config.toml
n_head = 10
d_mlp = 1280
rope_fraction = 0.5
beta2 = 0.98
train_tokens = 588500000
Each number is 500 + 25 x the weight over its row's rms, rounded and kept within 0 to 999. Layers, rows and columns count from 0. Numbers have three digits each. The size before them is the row's rms in percent of the matrix's.

# layer 4 MLP up, 1280x320, rms 0.106, rows 1008-1221, columns 192-255
097:503497497508488512501510529502499500513499503480522487506547498501468478499522515472490466467502521505525494489507537472477502512470518539478507463442511515452537496476506476486485506506502485
098:524518475478477483489494499494482462535506554513528462505524510474503517490471463526504493482475549484518499534561475491427492511499518515496513449498563499513523488488464475513532498477518485
098:490537468517492474525466507447487538556516502531496491484518471526551497477542481517472459506507539482498521540476517550510494483469558499448502473487499470514510512486522492529536483475496528
103:520500485462554525534527528480511538506519478509484534535511474506508453503490522488474455513518501466513499464511535495512479460542502485494484481482475510525490501530482528520491524507448524
092:545477526529480492460535565496524469492516447472513517480493471500525479513513440481521542469523478466490482532491502523496498491499478504481515525499533501490489490469521519510516539506487503
108:520508454481505488517536494530407516470480539458511555516492503508467515508506484528496541488476505503468490489520486489511505506517526516493509532480524475497514472474486475520528504437471514
102:484518482497534518485505552493475527502455485476463536508508491518518464454565539446545524469462527520515483494498471520470502513508508529537486490518510532531485509499522469468517517497512511
096:446490498458491463475507507510503500484485475486499501515483497475508523517457490500488467480502487486512493507512446511473491474457495475487504533486487461505509440476486463501474469462491528
101:440488497485498490502521467533477506510476482520490465494466476482494490485490508526510496452518476471516515541547467531470481457519510502489501489462494523526520483452491499506523486415503484
113:482548474535443515459488526503513495490492511524463534503481494497498470473456500535504505509500524504512506488551465519535505514528514459487491490467541512503484474480499452509467507474511511
101:434479494506467473500523511518486478491473480460491506464467510537533485445497546481524491514485483481489526508441468527518483519509513501479480514467506458499474491518504464525539501481483489
101:516503481493503468476496512488491471513511546468515512518512507535546527486469466479514528475519540469493460501501504512469462495497504484502518492475529490463494514517519493511485507520481474
092:540475521509471447482505489482511552519486444511510512480469450505470510505547501506506444479510471509532495501462487494499516463493511538514532507463491496508466512491521485496496533501462463
098:428517473489528506475467487526523502491541436518482487510466555520451501492495467499526476500486521494492516510509483537486491483470464501526530548488507420513483460499520485517492503490451484
104:552504478469484492483497517499489509508508492500493568537520514512498472501535500503490532479523503453538476467514549493510530496485507501510470521512511533473454509530496527499563486489526538
098:466546490503506500542500518484497535504479513490520528491502497504495518496521517455517496514524471524470448496490489498470535455529541475517483524493474524530523487470487497532520539487491477
104:537498499468482491508500492490474541486461480492448504520537483521520515502521507509495555463480505501530503500500498493516502464471524491500501470484495516478517491544542486532470510491529532
098:503516509514519478519482534489496482526480465513483511504511513508455544500517513519498447475464504534473520478425525545461479514444477507512458504497506521516552504500524523525507536485475509
108:444516472514540526462488509506475462477521479491513514494480550509496497503493515488445475479496523519497516505531486496475477426482483560500522522492467459539497507493485480496466524469504513
088:494499475466452486526536460503518474478485484494522520511467534513482504505507537496469480540535523473491514474528504512490477526473484492517479471482499465494475467506525472475481478497464513
099:453546488491470461476530516496473533563483452523507550523478508534505541504470503507447528507482468507476460491485485482485490482478469499518495513493482500478488493492518527499489521483463452
105:472481493523511485471515484498458473524491489419481536498541486503501474462473475503487529477524525503498472528517525498515515474509488490481462515475516500434504531496500502500511500489504524
099:474527447497493452470528476537499555542466512508462526500510452534492514499496487507501530466487496522516427505498447511506518469512504464475448483499519461520459471509531490497470510515500472
109:507479500488489528522532501485459513517512523455530506454510486484506496493472517555533477500497490499498485475463545518516513484465517494489508503489512545471507523483493504470525517500478488
078:516458508457479483478492493467516536546517467493453493534471491485473511533488520480476502494511474504505499508504505490507524468522466508511511507491481476476483509537549483484468504507426549
096:492509489466453461504475488528475483513488487547498490505548451457527549495489518523504501485518465479505495475492486525537535540528528496461490511505459480496553436525434538490479515470490504
100:514511498482474437507467487473504490528467479487491490517548468516486495476516464495509495475515511489450482481482478489519482479455514471520523493506511512465526436486521487468524500471490507
098:491503484488500513507518538498503476537482484492488512531527496525496508481472536487519514459521458484472502499535554477542514513500495460510505497498506474565524502477485467531524473470515482
099:497480527490512472498532474501435557521528482514507552518451481493499529499510482529512504483491546489501475500471500515504491472490563465483462511499546499498496492485509460546550455486526536
091:486490521465486499505532510505500480555497485516500525483506470490475525450486525481478501479503442510468529494531475523518506521489486494503517487454480507492471513485475492512501478476463517
105:504538522488491497471525515519526479508457521488516501522493512499450511499482455457467515480443480474500500503458465551474503544465480539438502510493554484505535460530533501493468514486495506
093:526488484503512494498488508505489511508506524537523563516491467486456546477484499464497549522441469473502454510462479493519528509539495477478506517481484522485526482499502515508484490490468449
089:480483488504503507478505469512509517546527519531509487512459477468479529477490515497495522491447508447510498512487532509516486522535473471458497503473458491488498456499524496459490478527490457
107:476493459525477460506510492506469497483483495505527496474491452526520498450530492509492524493484508491455506485542466465529515491504506481508506528509539495498532506466461519487524510474501530
106:477498490504484540442482496531496494488492483496439518546502504478528542487502525528462477492530505479492516530540513551509503426486484469478496504474464464486467498556485514516470523478501489
104:509517498463506505497493560487465507512510498502461548478474517436490478479485511502517471505491518449505485545479515483553573513506539508484524462492489476460486498507492461488485514486503463
105:527547463491490512513495531545499521505526507520464491519500497490501476475479522490548491463478513504460488531564488469466511492466498521476477422465551496469524476520470463505513494490463509
111:504493461467465505537508488506509498505500524470484506481545493539464488479479525545465530497516520483470479500507519492547517513507496482525506537498473497491517500464494487477498516506494475
091:469463514494512462461531497546477494536480456490523502488469510518482505492524529519503501455536497501480523458484520502545500502501528507502494482494485534512485454514542502482494508467475500
098:474528517527485505451475485548498471499491522515488475527537552507493513498508492484525525516519479467472509534533479540501513537499535479495519447466486463547498426522499472497466503487467487
089:465480490503504535535469543545505460506503498520498500548495489530474531484499511513523478486518494510486504486478517453484537529509466453498475544509502471490511470521492525485549499493500493
098:487523524467481505479479529549498525523522470504464552503493508521490517497500486541554495500488471500520453491524502494548513511460479531519522530508503533453509510454520512459563482508495461
092:513566515472486460490461497510500493477504519519489506540473472470517518437488511493516534472476478471521449505485547471481489510494495499497458528456498514461510490466467503526533473517451457
104:479505471522453487500527538485459538502452469481483493531533463515452485502480494442512531539511491539478464512494495521519515472486522489484518486474506490506539473469493465505487531494493514
094:516484499454463530444494493498520497532475518504467498493476507461483477510472501518474503477516502480470496511460548517470495478513529545503496524488477512522460515500489465452479504473494490
093:536496491503486514509522512464514463521470509517556525479497488506470447514467506544515541481501473501512486531505446519465477507496513500497508490470490507473462515455505484486449473496472555
093:501483505482498510491486568522492490506473504527473477523503532506499521494497469520478493506498492485501486513464483504519448517488511489453509532498453517529535494501528481510490505484470524
090:506505465492467543438440518526461501526469497522484519497536448497484479502511536475539505507523466476515502512485447486560495525469491497485493500518469471501482468480513495521527518491487509
101:481527501475484496508507511495464472446460517519499518502504483520451486457485519494456534510468488504473490557462503531496495486481503443509497450445487493481502510508488524508479471485449509
094:496550502514500455452455516483508485557524485502471487528470480477469507476546520519548503422503489496496500496471509488489519515491523491494507527494480526498470491527470500496524453496466475
115:490503478470446507482439541493481483496480511501443515502533492505525488477507477512517475508509504499498486499497485526497500502518496513497450467484515492524508516477518512494556494518478466
102:536542506443482494484462505539516520510502464562507515524474538467483510483498508466490498492524533473443489526504478527474488471483523506518508508471464487505464490519532492513514554465488527
105:528493432503504507479456499470449489504475469494503536462505538494480507501502494512519451503488484485485483510517505499511517538532531548483495525539516482557481506500527492498514506489495480
096:520525518487486487435481522496491487534560514538513465491492462489477489463451510466492515482510508480483459512458472538493516483486536547468483506470509484557512509508485528569555505485454483
087:514501491443502489491540553517488507498523499488562529493533510549471508485495469484489487489498543517514471501519491490488523478485488495522457508479489517480551504462475479494477486466523492
101:500453505501500495532505495472488521504506510525488560503518535481524531481484483542519501489486511518483472488505470546530483461503503489497498516438528488490512518510513458548533527510506495
095:516491486514494481496498472482514497529524498516520548525508454496528495512473495530523504507492501467486530550523513471467515476482506471444467463486494490503491512512484486508507509474543515
098:526537471480511459478494540517495502486493455479494520524482516527480512490497462516503486508490525503483491498531451466537507468499495440493491483513486532514517485478467485550551507513503530
104:499531499553522488536533519546514507525507512490515463518497447479508481475450486485480491521467569513523472534458475499498479482440527494476486509471526486516527473512486498481491537508482488
099:507506508516514439507532505505446472542563468501490551484496503541498520483554462473475465509486534494505508482465524524471486491504482481448513459496537499466524516514532518448486524487497509
099:533469516527470466508524497491499494521546508489520524489542435526464523495509505511518483509498493512475483497484495476496486495527512481502450487500496511558486540462448497478524525485485467
101:501558505523481500452524525484476512534507503458474464459525478499503496494528447532506507534493506485504484510488507498563499491515496510484533513478500477498505500482487513477518454480497530
089:407469521490534514521484540458537497483559499496482507533437511459485533499469477530476519514488466528507494484511493477475478492476514515478504476527471479531491507487489537473513485465470491
101:527507474474534491489470491488544485488532497510507492524484457477515513485496478512469531512526487460515467478551534523534485468480542449476502503518493487522496484506543496484500500489530537
102:511480459500488453519505508443528483524533517506461532537543536486502505457502484502509511482466486525484491473492492497481508518468532509487465493487440501536499526477490505503517501484515475
102:452495510470488544543461498461471463540483526487488523514512536464500459504505517516515496482511487477502484550514498505524472483471481487481497440503517490480469514499524475517507491533497481
098:475472487464488538458450471491495483501469488497468487491521520475495492472466502551517524476491508496473516517552514484469521487487508496494470465478458477489481505512489522496453523465477522
110:533473504530490496471501517511500491533479504469504514504499494485522498491503492513508499465498531538498506501522509495497519490546540476466519487463508481518516493478528492457541544491514513
110:508504469513486479529498489479502507517466496488505520488496496489486510497493482507499510458499468490536442546500507480495488443499504491462509476488529466501542455479506484491480491452509479
107:540465558523493510508504493503470478506517491456512551524505488466475497470486542477466531490492550473525464503512524504502498507490494505470553519523495481474531462520456501561510546524501488
091:467512500471497475509490520502483485566482471520510508492544502453452522459446548523455516466506513524481532542507498503536535513541484499482531494488458515480498551441481480486466480502549496
090:471493478483475489500481471483479524568502470528455465517495473467500516480548523481553480534441470507490512541503501574517524435549498505475514517482526468482523449547464499510494501502520497
099:482506520474486445462523534453461486521535483483510535538531483534469493495534523487510504514535503491484504523508520513527461515500525476490498493487464514499529446521498520507510493493483457
083:497456490482470502465446478492499521525487450494455502489488483498521512530506502488520536468489503490492504489518481481466509479547479530523503480491519506514489499511525503491509521517470474
112:440475466525427543501513510472469480521538461515521466494489499479477496478548499513517509509528525507488450503477520496505490507493526466471531482472441484501472521487463511460487512487451546
092:441481488467486507492478485499493478464533502465488490466487484492503516454520532497478501527504472472530507507456474522481508526472524510475469487483509498502488462564472498480462542475472488
102:533533517499488477484463488507502476538489504528511530505480453455492503506474518550515540525519502474555470545514460506504487519467498486485507530495489475516548471484502477514490528478508491
096:509518496493481522497510479467530493491530502517487497535494505483538515501490507497504480451497514534509510493523535521508531512469498470490507489465524496500519495486455485499528474491499485
107:501524488508477562514479490445487500505527515465518487462485443453533520477521473529495505505481489504480486529481519483453536494518518453496546494512496475507543460481490423502510582493508482
097:462495504533528485481521524483527460503550496438505521518505489509489531480482487493486512472491513500493512495511474521490502492474495519461475518497517477490555487436513476494518509484522528
098:487488516505530493500454484479486487507503517457527471456501498486499545493526469488489455513533504519467451506511461481483480469517533497508519474462454496538489461488485521455536475461496458
093:446518508473505492470458531431470478512501522514535524463496502498488529486505516466498480505499517481486499543555506558540498491494518506500547529535509504446474503493485507492549515453470480
101:478504505475471502525442483551484558489515480484486506478479486474495508457472538480490526465515490474494498513470470487534512494464459533465504535486558518470487493512487526511498488510440502
097:523508505461484486536479527527491511526506465526504518494486511503490489501543495458535500513460538497498489490468474529511531516518461495494456492476473513530491487517493486510495515465501523
089:472447488499537509457509497469483532528501503471506499486508516512479524488541472493502536515501477485503483496450495488527514491473503479502507545486476451473509472520504516511450535480471524
100:509487450521507490483488493499516483465500460522466494465487514475480561493433527476506479510514502518463502521515500502493498521502495510538496527498502481513493513511477453470471502505515522
099:497505484457478471528507498541472532537475482468474492500538551512499534463541472502479519503487477476476498462455492501515490517490484463480497523479459505473523494527497524484476493503493551
096:511446480510505510465491481445486508469485484486460493506542531511489509491472539520550512541531472495499526489505482489499486485542567498480508526475496542526509515498476484481473502503493492
107:535469515493513523546467488477438508522475435525472549559488504540481501474461503461536491465487503480545444504522487502496523491452514529445460542479507489498503521518473525533516507491511471
108:491500517461474529513502565487520504547509469506490495484512516461509518492526473509548505483490481503494498513521475524492526481475508469510500487513467524546484503540484527492482470453488506
120:472558485509452533460477512520532522490483466521525508487490475534487486467511510465477492509491502535470533484472440469499557522518521516482499541521493544508476464479468487556504521513481534
097:470499483546516487443541502509444473488490497502537481506488486537505490495523481527498515491507493486534510515495496532493450490511498500515493491516548514491518506498457511501467500480490484
106:520520504480515508512472514519454499490527522498493495485522501482533460460513472532470486478519527493530475481501530514497487500513476478483448514507532503498534516483495480477552535495501503
100:480551481527461507503484484501527557512513511559524491534477499543495504493505493493511507482496506519495485517499471534487483494525477487490480475483503468488535450516504549473476494490481490
105:470519476502528472474493496506512503547485540520486496515491511510472524434497513541499487432512513514472527483546469486528510550511541523486479457503520492552513497522532484505480498479537449
097:477528514504508490485479546507496516511487495510489510527480523497529489510516494506563519532490519487476448551496469525467528522465496496512448511516520506529485481498520484496498521489538516
092:510494506501494535547533529487532496526542465516435513539479489516484502495483472503485463500472517473500538510462484504522459509522484565495466523507521449497478465466528478508504534517529533
101:473519523510418488472495547512502499544496491527493499509499493519529479492508457518501488492456492490501507492477480467519500508461531489486494552515471500495568523471449491488536491462460463
086:477504467466488505487477497523527532493492472530520484493489525550468472495534478489513522491455475506499464527538497509519495437511450500542462488424500526488489467487516491481483525487481483
106:497506474442460521503462475536522475526506456503547501493512536502531525478542512511513478477512487548491476495459527514508493520458465485485508506507454552487492483532537474467519534469494526
088:517573505511494495496486489489474496512514527499453577527537501492503528415487510514518538520497494440499484455508507523522506508501565508536479489489482493486509482509469516516476475520474487
094:451500513491511490473543523535503476506507539517506522504496477492506517484483514513501475508531477462530513524498510525487482538488546475504470490498483530470524509520473515484470471472482498
086:511510499459498498508471520476515506509521513500496488493470520505478498526459493533522516498525488465502516505492501509474488472493498457450494478477538474460494496488513474517496505467491509
109:535489495499532487476524505483428506520485500506511546492516459480501504515482451533530502506495516496499437513492492513511507479483491485480481524475523472482498464514537511532539516488481525
089:499499443506449496492492503474494491533496496470506511469534491536463522522544467514495484514444485444501514537488451472513475480516476539483497469515528516539532454501522496486461509481516481
100:521513466503489524497505537503458492526511454528476470531412475516466510506544545502474532519495517495520531523487515531485546497496476499526482448482490489510518472484490459471522466439449483
101:479510493520484502516453533433520500501533512487495555509504519502526491469493465489543525482492486469473488501516499458485487526519524533490496473475503483493480430528491507495515567449507507
114:484517490476484445484516565512478522516521494507471507512477492525519483480505514498466470513490449476518534494512518510538482547516494551525470504490549501494567498459483482461488471506530498
104:504486520543481463502523506511526499536516537511533491473542485519489528481508458517493477505510482510495497520500489559565502496569444505489504519504517461492560479475512552485524474516494452
103:502481521501516444520515541506457474499496506479514493481494470446492528500466497522496506510483481519478510529498507530493496465522488518504489523498544476474531461492508531527504501480497532
089:492495518486483509482479504475512490529491467504507492531485530513531471514498519519496493475491506501496501517477513521485537505516567503480524490505500463460443520539500510488479510505483514
092:500516479512475536471469499521494475506564495520517497541475530503474489494521486501512473536456493449507484541489425520521473518545485513488507536493502490485551441515524526481511488490446497
094:527540521532518519487532503515483494529526470491490554494496525528499505496522507470516439511480502528502481471510470497494508466455498484520533559499520506497451502468475474520526517519454511
099:498510471461519507481480499506463520527497486462509532473522529456464504479468548487469518507462467494507539490500458471491518543515523509453516519499494455494470491477489533490509507489495497
103:531500485505489506462502515497524492483503540487496483543433512488475508495513513546471522476495480470495495506504477580506520516526537465473548470500481451513533466537504488520486484480491495
108:555496528474475523481469555502481496505503511516483551536516488487460485482517470471449464477473448513471512486492506535479539462534497498479438546508530478506523482499516448518491485477502501
097:502504468511489507448454541499520509493510520495481527510509497482507530487526479458489517457493511439485498509439500495471512519461535533483517499479499445471476504456477498490505472522476510
114:459521494483495512539512498513507530492468462474491497491482480512536516461497492468462553524465495481535515530460484487544499502511490535509492502469549480480484482483525510516500488476489504
091:443447514497488494436458502509523471522490539532496473518533494549473518504526465497494466516518513485464482522497516523499501496512492488475512491507490491461488442495489502531500505480482522
093:525510509483508538447487511479484470543543513517482492510459464489494535474512568512474515499486435502487512492475549494500507500539454486523496495506526511506503498489492508483498495487465499
094:518532483506516470488452499511491523531464505523483555494483488510458480524531465504539479502497502470501511477485482475471543517525520523500459499515484496490526484512528473501496507456479505
103:485485433539465540525501505511506540537555506517520502477524489484495464511515476515519549460510523497493518540487502509483511508479532472450483447480521484528496481477500490497539503489492525
097:500465507487539473492476538481437445527538470491536522514450506493497501500493546511521458524509506510524531515485500518479510500514476542525521504504540490454483491458496457503528506486516495
085:462487490472475486489445515491492492487518488466507509493498508522481470506493497491516503499502494518476466499470483471480506465531511488477496521488549486501503465462510488494496516487514507
096:476512473511499510482506508494484501519523489455538475489460489494500516477541449510515469524523478489506470506500488532527529533524494495497491494489513508473460485499521492467485518497502491
096:502472461462484540461540535487454541525507494511537513516516462537462510478519484502495511491510523545484515548497512533508485474534508512508490494487515504495538510470493470478464497469508474
084:518578484486495473507462501495464493521514465552497546496492462527506497499564516499494478523488519461484471531484513526528528538458523487488475478510467496513532477470474476470574454504481475
100:488518439459465471490464512508542485564534495499507544541486519510488558505519497507491529472495527478484488520527473503500542467527546471460434474521512525531456515523488475508526498516454552
109:514475484486497522482458515475511506497523470493508504473514511492494503495517536468517496510488496500426559521512489469471544496494511446501542528495488540528498491469523505479504478451523494
106:461526532548487492537481503545507482500517544506490482508481511475529490490522544462505485506492545497461540534475465523533544480495515541505529525487515509477487484515485477509491520476504498
111:486507508496495516512460544485477513461480501522498502480521511511525478489450511496519510478497502521470515516518470490518523520499541533477459487498507509538516500476479504499494529455532502
101:469497505475464495493487464509493492535534495495509490496521537467524500493460507523520493457505458476486468506507536480463566478508546478496510521484478494458511498476459500511517522487501516
096:530512466516473533538485550489506520502525489505488480518463520522464549485503493503511471502454511536533528520530498506511520550514480481500518486475526482513476524501496480540471470506494498
088:505481509503495458499482511463516470507497548483514483495497522496492524511534500519513497506524512438494515489472475502527542509469540457488475518509489481537494487503516482516457471473522493
111:498463501475511518513464528482463508517505472517481475471495470508531493476551492493533511485496500496512517528517488517527496453479535489480493512488511507536496481515517476473476560521483520
098:488490516496442517475496506458487526535535462493483485507533487498500476490479490494454489486528538510470513484507490518505507450496537507498453500513503522530492484534497481497485495472487497
097:490509494489506493488476556517509489551515526506492526484456440515470531441491531478470496528476539455447507488496490500518531542514543470470539492487490495524475505519537509492516526472482510
091:542491527511454462512517488490480502491503504485481498492474457483480458481509476498493531532491502491498508495522501485459504451493531465540537539505536509458547525484534494518522542523511501
118:516494487499500474496506507525451529480469481524479515494528471486479518478482511499498487517548452473503461478491498485475472487499474489510470463492532498458509495441441495504528510505502510
107:529518494513500519469496513478508465545539521532468519509515515503517528479526506526482494509525536464490503519493540522490482472534554480462520507452494493481504491450506491494485540481482469
104:518505460537504515493442521485489467501493507481451536544478520513501508502518499470525505452535469490510521516503497542484533500519504509469484510484518492495472456445519497494463479458514507
112:463489471443456559537437528514453519515498470550483511493494488500490475459496501490483512467509526491491462480506510511504497530507519490488465493479499558463488472517495500513499511505497481
090:522503500518510466465526505541473539516519469482515544551507492537511518459509496493539506499506548507464513502489499502488504467452540496498476504487536495503466505478474484555517483501468466
097:482538508489479461489514509487501514536492498528497520492515478505527459496498497496488534456457492505497465526507488472522510453518535478489511522521489463466535463458527500495508472538525509
096:507531490527479484469465483519517492515559467502510557488474469510486522493471497486488494474471540477473454502488470501465497521538506495487491528464484484508511509489535491502486464511471496
096:515523496546508499556536506486478507510565509526565473485461485498504530469564516479505507489479503482494510477504500571529520507511489466501504522499533514482514496531495507451501475493475479
111:493522526520466502494462463510500520591519453477543479508486480515467504488503498500488535504464505448481563544512508508539506512512537465493501512488477503456521472458500510482514570477521499
107:510525450498495495517486546481434461546567496505492497526458481495478488489514449520548501508492492475511490512513505481476508442504505523521489480493462550471510517493491519518499465495488484
100:452504488512489480512485490512503474526499492506543470481502466466466497477482513513541512496523491487500498555515498486520560469524546509483512446480484484512541476459467486523458457475506449
096:519465457486482507490481520522495501533522502504431475512495510465450508495489524490472483517486547492495496525512492529469471517506541539475480541495543497446466462473496440526498523454497487
093:478520471484537499456513464509479529522484505497530491492477513498481510488505435469505500486467505493460520516553467463479512473508492464509464526478524503486502510500531481518530509470524492
108:507510496479468511513487483489483532499513535472488558529491500518481525487496491522482473495482474508504524512548483485518529507493480498487443455458493509549458496511477469531543481470537462
095:512525440493515528514516488454505521465485530531500495481485486494483497495530525525487519508492498514492500483494521528500506530498516512494489516459492524502516514469500509483493500491477474
100:475473514508459498533477496475524512528500496495509505522513489516490524493454454473521493506516499476512503529493510521497483504513472472461490507483504476474487479462502489473487501482517523
099:525521505514469544436512498483491456474513486527485517489476507482476495497486462555502523508517454487518512485514511506541493533482491531515487560466521510477513514516519537510536486528482493
104:521510452504501482479541534502521515464487457535509502479446515489451501495514505472527508430469519492512488528518474496513469485509499479446499479487540513454490460487503498506500519472492489
099:529473505482521432533494571535512516480486537518501494567499499522470511498492518546495485496509497435497495526503516514507503509495513441510480483503469486535490488476523526567507518463522513
110:508521509518462491511522510530493482504560471458503538504440471499483528477519508494479474501514494499523539495480550516486522514507533490506524469467524539511452516518474506487431473494458491
091:524499527525480524494531486511466480543527470464519515514517473525492514490465488485469526480482466510527464497466507509512543474511459444472489502479484517468543507537528522512465494499496507
095:476532523541481464465520532513550493481560549537535475510504441499511545467493489519500499473492510500513473526497489557499490516479477513519480534490498525492519471514511500489524494504456503
098:477511460482491480506483498449523480491511545510484500517488474500479535496449462489507500487498489474500524515514505504515491486502545477483505477478506465465483437490477459492521486492484508
105:490520509479499482511484504475488469509453481523408552469498528531529471476534496537476530461503469503471536522450525505505485450494495497470498508513507512487523507472500491516519530474469519
093:494523391526503493500523477512481521539515498516478540515495499549509501483526465472514564498523470524524438469518527503479488506531512427499500541513502510515484513493504443517529524467483486
096:515535490517475534515473506478474540534465487484489515502483478498492497514487546501485466483437539485537508542470501495498529478510491534431474515495512464496468459473458505476458498485536487
100:503491513516495472474515470471480557492548488488486521557474524526479546483504485488455483476532536513457483504521453462476542521513513522485447571478495497463535494460483482538510526493494496
102:504511465510537496518518539506481515494505466549477495533528541513438486473524457504565457518489512514507479468482541518517484514468514533514497467461482479476496486529508482493469507506470511
094:496493502528470545489464471484479501522523494534514479502502469496473519490478516556553530464511473526526471504515546497536493520503506480486536524480456491513484492476481441503521507512444502
097:517460535473524506488512564508463499500480507466480485533525489508474527496519522495555490504479526447550450530484500503462496495508497535503475476498540518507465470491457484487494483490473522
092:497465492428519493477505536489493498543540502430526492501510518460481492501493493542516506534464490500451496563478508529487530452511482520493484487502511462480493506535498511505484515509503481
114:504507511472501467442467477526487532498486533508485520502453504479531471491468511471538536473502515494506469502510504513470522471505489492485482518468534481526511489491512505533515504455514503
091:468466459488478500438497498536474535545502535463528496499483461521472525499538465479502505497463501466502443517538484491494524496510497482473487485506509488474504531477481450496501523485533463
101:502500443515467501497472471539460506533509493533471521512446514463503511494522504506521502460455481520480530563553488483495522490517530488500526541477517496502521509473507458488467508444500493
101:453509509488496505514532498491516496512498515522509526503467533520477495491463487446494448457510480492456487501510488492489519459504470462485480526507525488505469500499452461469486493448506472
095:540498477510484484516507466475521495512504479504510518513500483514483455497492502541560470510497475502482508516521518509459499544542490489479512515484505491538475495502495487498507520520527511
105:498541461475453508522500483483491507475477510502500527493494520483459506478475501532517506485525535469516510533512525516478508518503495488487521424491510500533487482476510480479521471458492505
090:501503496509500483463547533493501530519489436519492509489479529508490499517517504524536487478461448481484505518469465484507500491497486492522494520495510524525489507511498515436479510488489509
097:512458494470477476493483503480507531532506519482432517526463492469522500496484508506480494529502499494503462525519482511495499469509502514448470440487491449493506467512538483490455460458522473
097:497481484524443443460505513530483517542520507506544529524486496495500504473487467542501538503494512467496477488520454491529485528522507499507454514491451528476546464552505517507497484509485490
098:492490454484521480469542519501492521500512520438460504481542504513531516484480470450508528463420502478483508522495492469454483442504469508499464523471499502483483481514496501483493515519467525
103:471447502530475481468516546465463547538465506432483509502498483558451491491480468500512520497515498478486462536527479482473508508508480508493470529507518518474504499454478498489532519475542477
104:511455494487407503532507473438498530500525464473447476514496470470489509494501515494481444480514529513502511497522493490467494492500537479478467482505510527519472507500530509516498525483460487
095:469501491469495458504510536472494461522494478509473504510533479493522508485484468520511462509507521501490539510522526505470562438458499490515516526504542520506505486450484484533488467533482498
089:536514460475511529530452489439499515528553541488490538479523476492507502504479468503555507506481535484544493483508492483532509447529530499489498516503515489503555512507504505484499532485475527
100:464516517504535481510484514484480507524444500508505505528545531504467541469476520483512509518482499465518477511531543537500488491533506509460469531485521471502485497490499503531463536480500526
092:558507466506498461461502485491491485517496446493517548477508525515490542500483531511514483543529536526466492520560500517496493554510513483468516472495464503497498510488543491478514470446499525
094:503518468459482491518489535505500531488515455507482473548539484529456505513485478486461500476505520478486501525498481497457504548523484470491495486472516474515502481455464448504478533499475450
107:471511434470476490519494559493528483508492495478470516518509522510526470484531498510500525466480531516494521497473478505531507445456471487512433517487560522495512506466481461529516555481477512
099:488480531519519434466480527491484495531537478512522485524497442487483473494522505499494474501473482505517501514476492494496459513509475442494510484497494529515461498487478555543538526457451533
095:487500427474491540510495530480517509518471491510446488563509491492502471502498484484509520489494498525523455515505515496518532508469475531486517470509501474459494502468513518523478492475534526
091:473513493512497498480485466470501501517482518513492509521446471501506537488546509518496492479494465476470530515488462511527488513481549512493504483498479513498475467513535479477513486487511480
103:518503478502505499475447528538480456527485452464473490525523485500492502505479508502461526496475506503498526467510520491545491457562482480525472462513512504523492510510482501461503502473502514
095:496536482513494504501512454488503502501556497516460534520487482510471527482484549513500474488494534546484517519510503529525531496527523491536513482494517442518471444508504452475533474526495537
108:487524490509458517499505542498506550456494496490496512521497504490523505460527498441494521532491527485512497521470495490517501496411469512494488488457548561464527501515466507509506522473501472
102:536522503469487532503503563517502482529505520436431494518477500508495494485511500472490466493531514517508518488474462516480479521440498496481484540484506484467554472466465495505500464482504498
103:548482490496491513495487479494525482490538486504491501493491499528499487491523525489517491481520519485489448472521510480517534486517508485482489481461533530520545530457484462502531532484515525
101:522503493464486490522515535490473462539524479461514507497508522487468522501517484512509482492488519506477522520518489470505538496482495497481532496477543475517520506475494467497542520495480504
095:504441471467507499518498555467478514502534468504494533515535538518517471489498495517489480485492533491489496483507475536515535492491528474487447552488561469520527478511519502515487460471508486
142:460514450497496457529480502483490524522470492541492505501468505497476552497467488506484496494518488531496510566481486472455488495479515509467473500483540520508468441498493499525456513459481530
091:503475507513493496482515511503494495519496520551477521508490459499526501512522439506486508487524493453495453535474482489452521500512521528516490483511505448509536450461520495473516489476486488
109:475502461491518511505474540525467518490501477477495534510490514513504487480543528530517512467497518507502462514475496501494500482530496520512478445487501543509493506503534485466526533506517475
103:503476499499438494535513509492490525544527507486480514501514438493487531468463473474485492527528469451507501498508500481508529524440451478481539479497501471479552448509469500496530515499490511
093:510513478480485440514503535501485505513521513479512528484517495483470475487474518505509485459473473504550468472462527527512494507472499484451499526475485507472482471531526486522501519451463508
096:470507500509514490500501501485504426485538519499510499554476485429502536496496506499481460481482469515493508508515476534450508511495530481448505465500510479476493490488492486517487518478495496
108:478506446546471493477485528518466490491497492498523505444574536496479534484544498544455530445512493480489463515494512533533537511518507564491496531490521493490486519464504515463472487516520477
104:495483524455473495469464492485506500549477499485490516505472490446504512495515518519466471487507505484478538508532464527488479496466494497484514442488482475436453476529551488498463529506467492
100:511526451470507479463520467475505437514528500480483546537507510463501490481517534481456528505492536485471494510480525535474504477488516494509454448465506505498512505468486484465467457454489455
096:526552516475513491513514482496423513498497490516504501513496510486519516425502526466483495400518464507522524505495510494510490523525492494517546464517470490518501556504489471478492530464477482
108:499518463517480473526511524464475466496509474528517513483534537487461531491496535557451472515511505511472472518468511493526449485476488496478456523494481527505528494504487483514500507467477504
107:474500465490504467459459516493495532584478516461498522516514483509478481496476475499539529469511541487498465514497511489490530431473507480525462496503501490532506494443470473465517503507501485
119:519535429485481484477495501503487535517495508529519499529506454542506515471483465506505477497461503502488459510513471474498526512511480507475465534492535485505512508469480479500525503493489474
102:521525494524517506515461482464454504520486505485500517506461503435500482497500493521454479486480518523513497487484507537517476460497496504462521523494520474438490494486517481536512549471488493
090:514474502511493524502513494507498493496516527521470521512506474458534504500536486556531520478506509492536474483478473501497490538487548496458519510482484478518500463479477503505560546500493523
097:485493495506465493498496559505477529479538496485508520499458502513476497484483523562488466474552517533452499485503492498509523525531508514487498496494483472505495475466496470517542471489540544
097:484490507471525529532516506491542505517511473490525492534474506562472484478539516505515495528482507518520529511491493475496582485545518451494506498465478563503472521491476446480534548493514488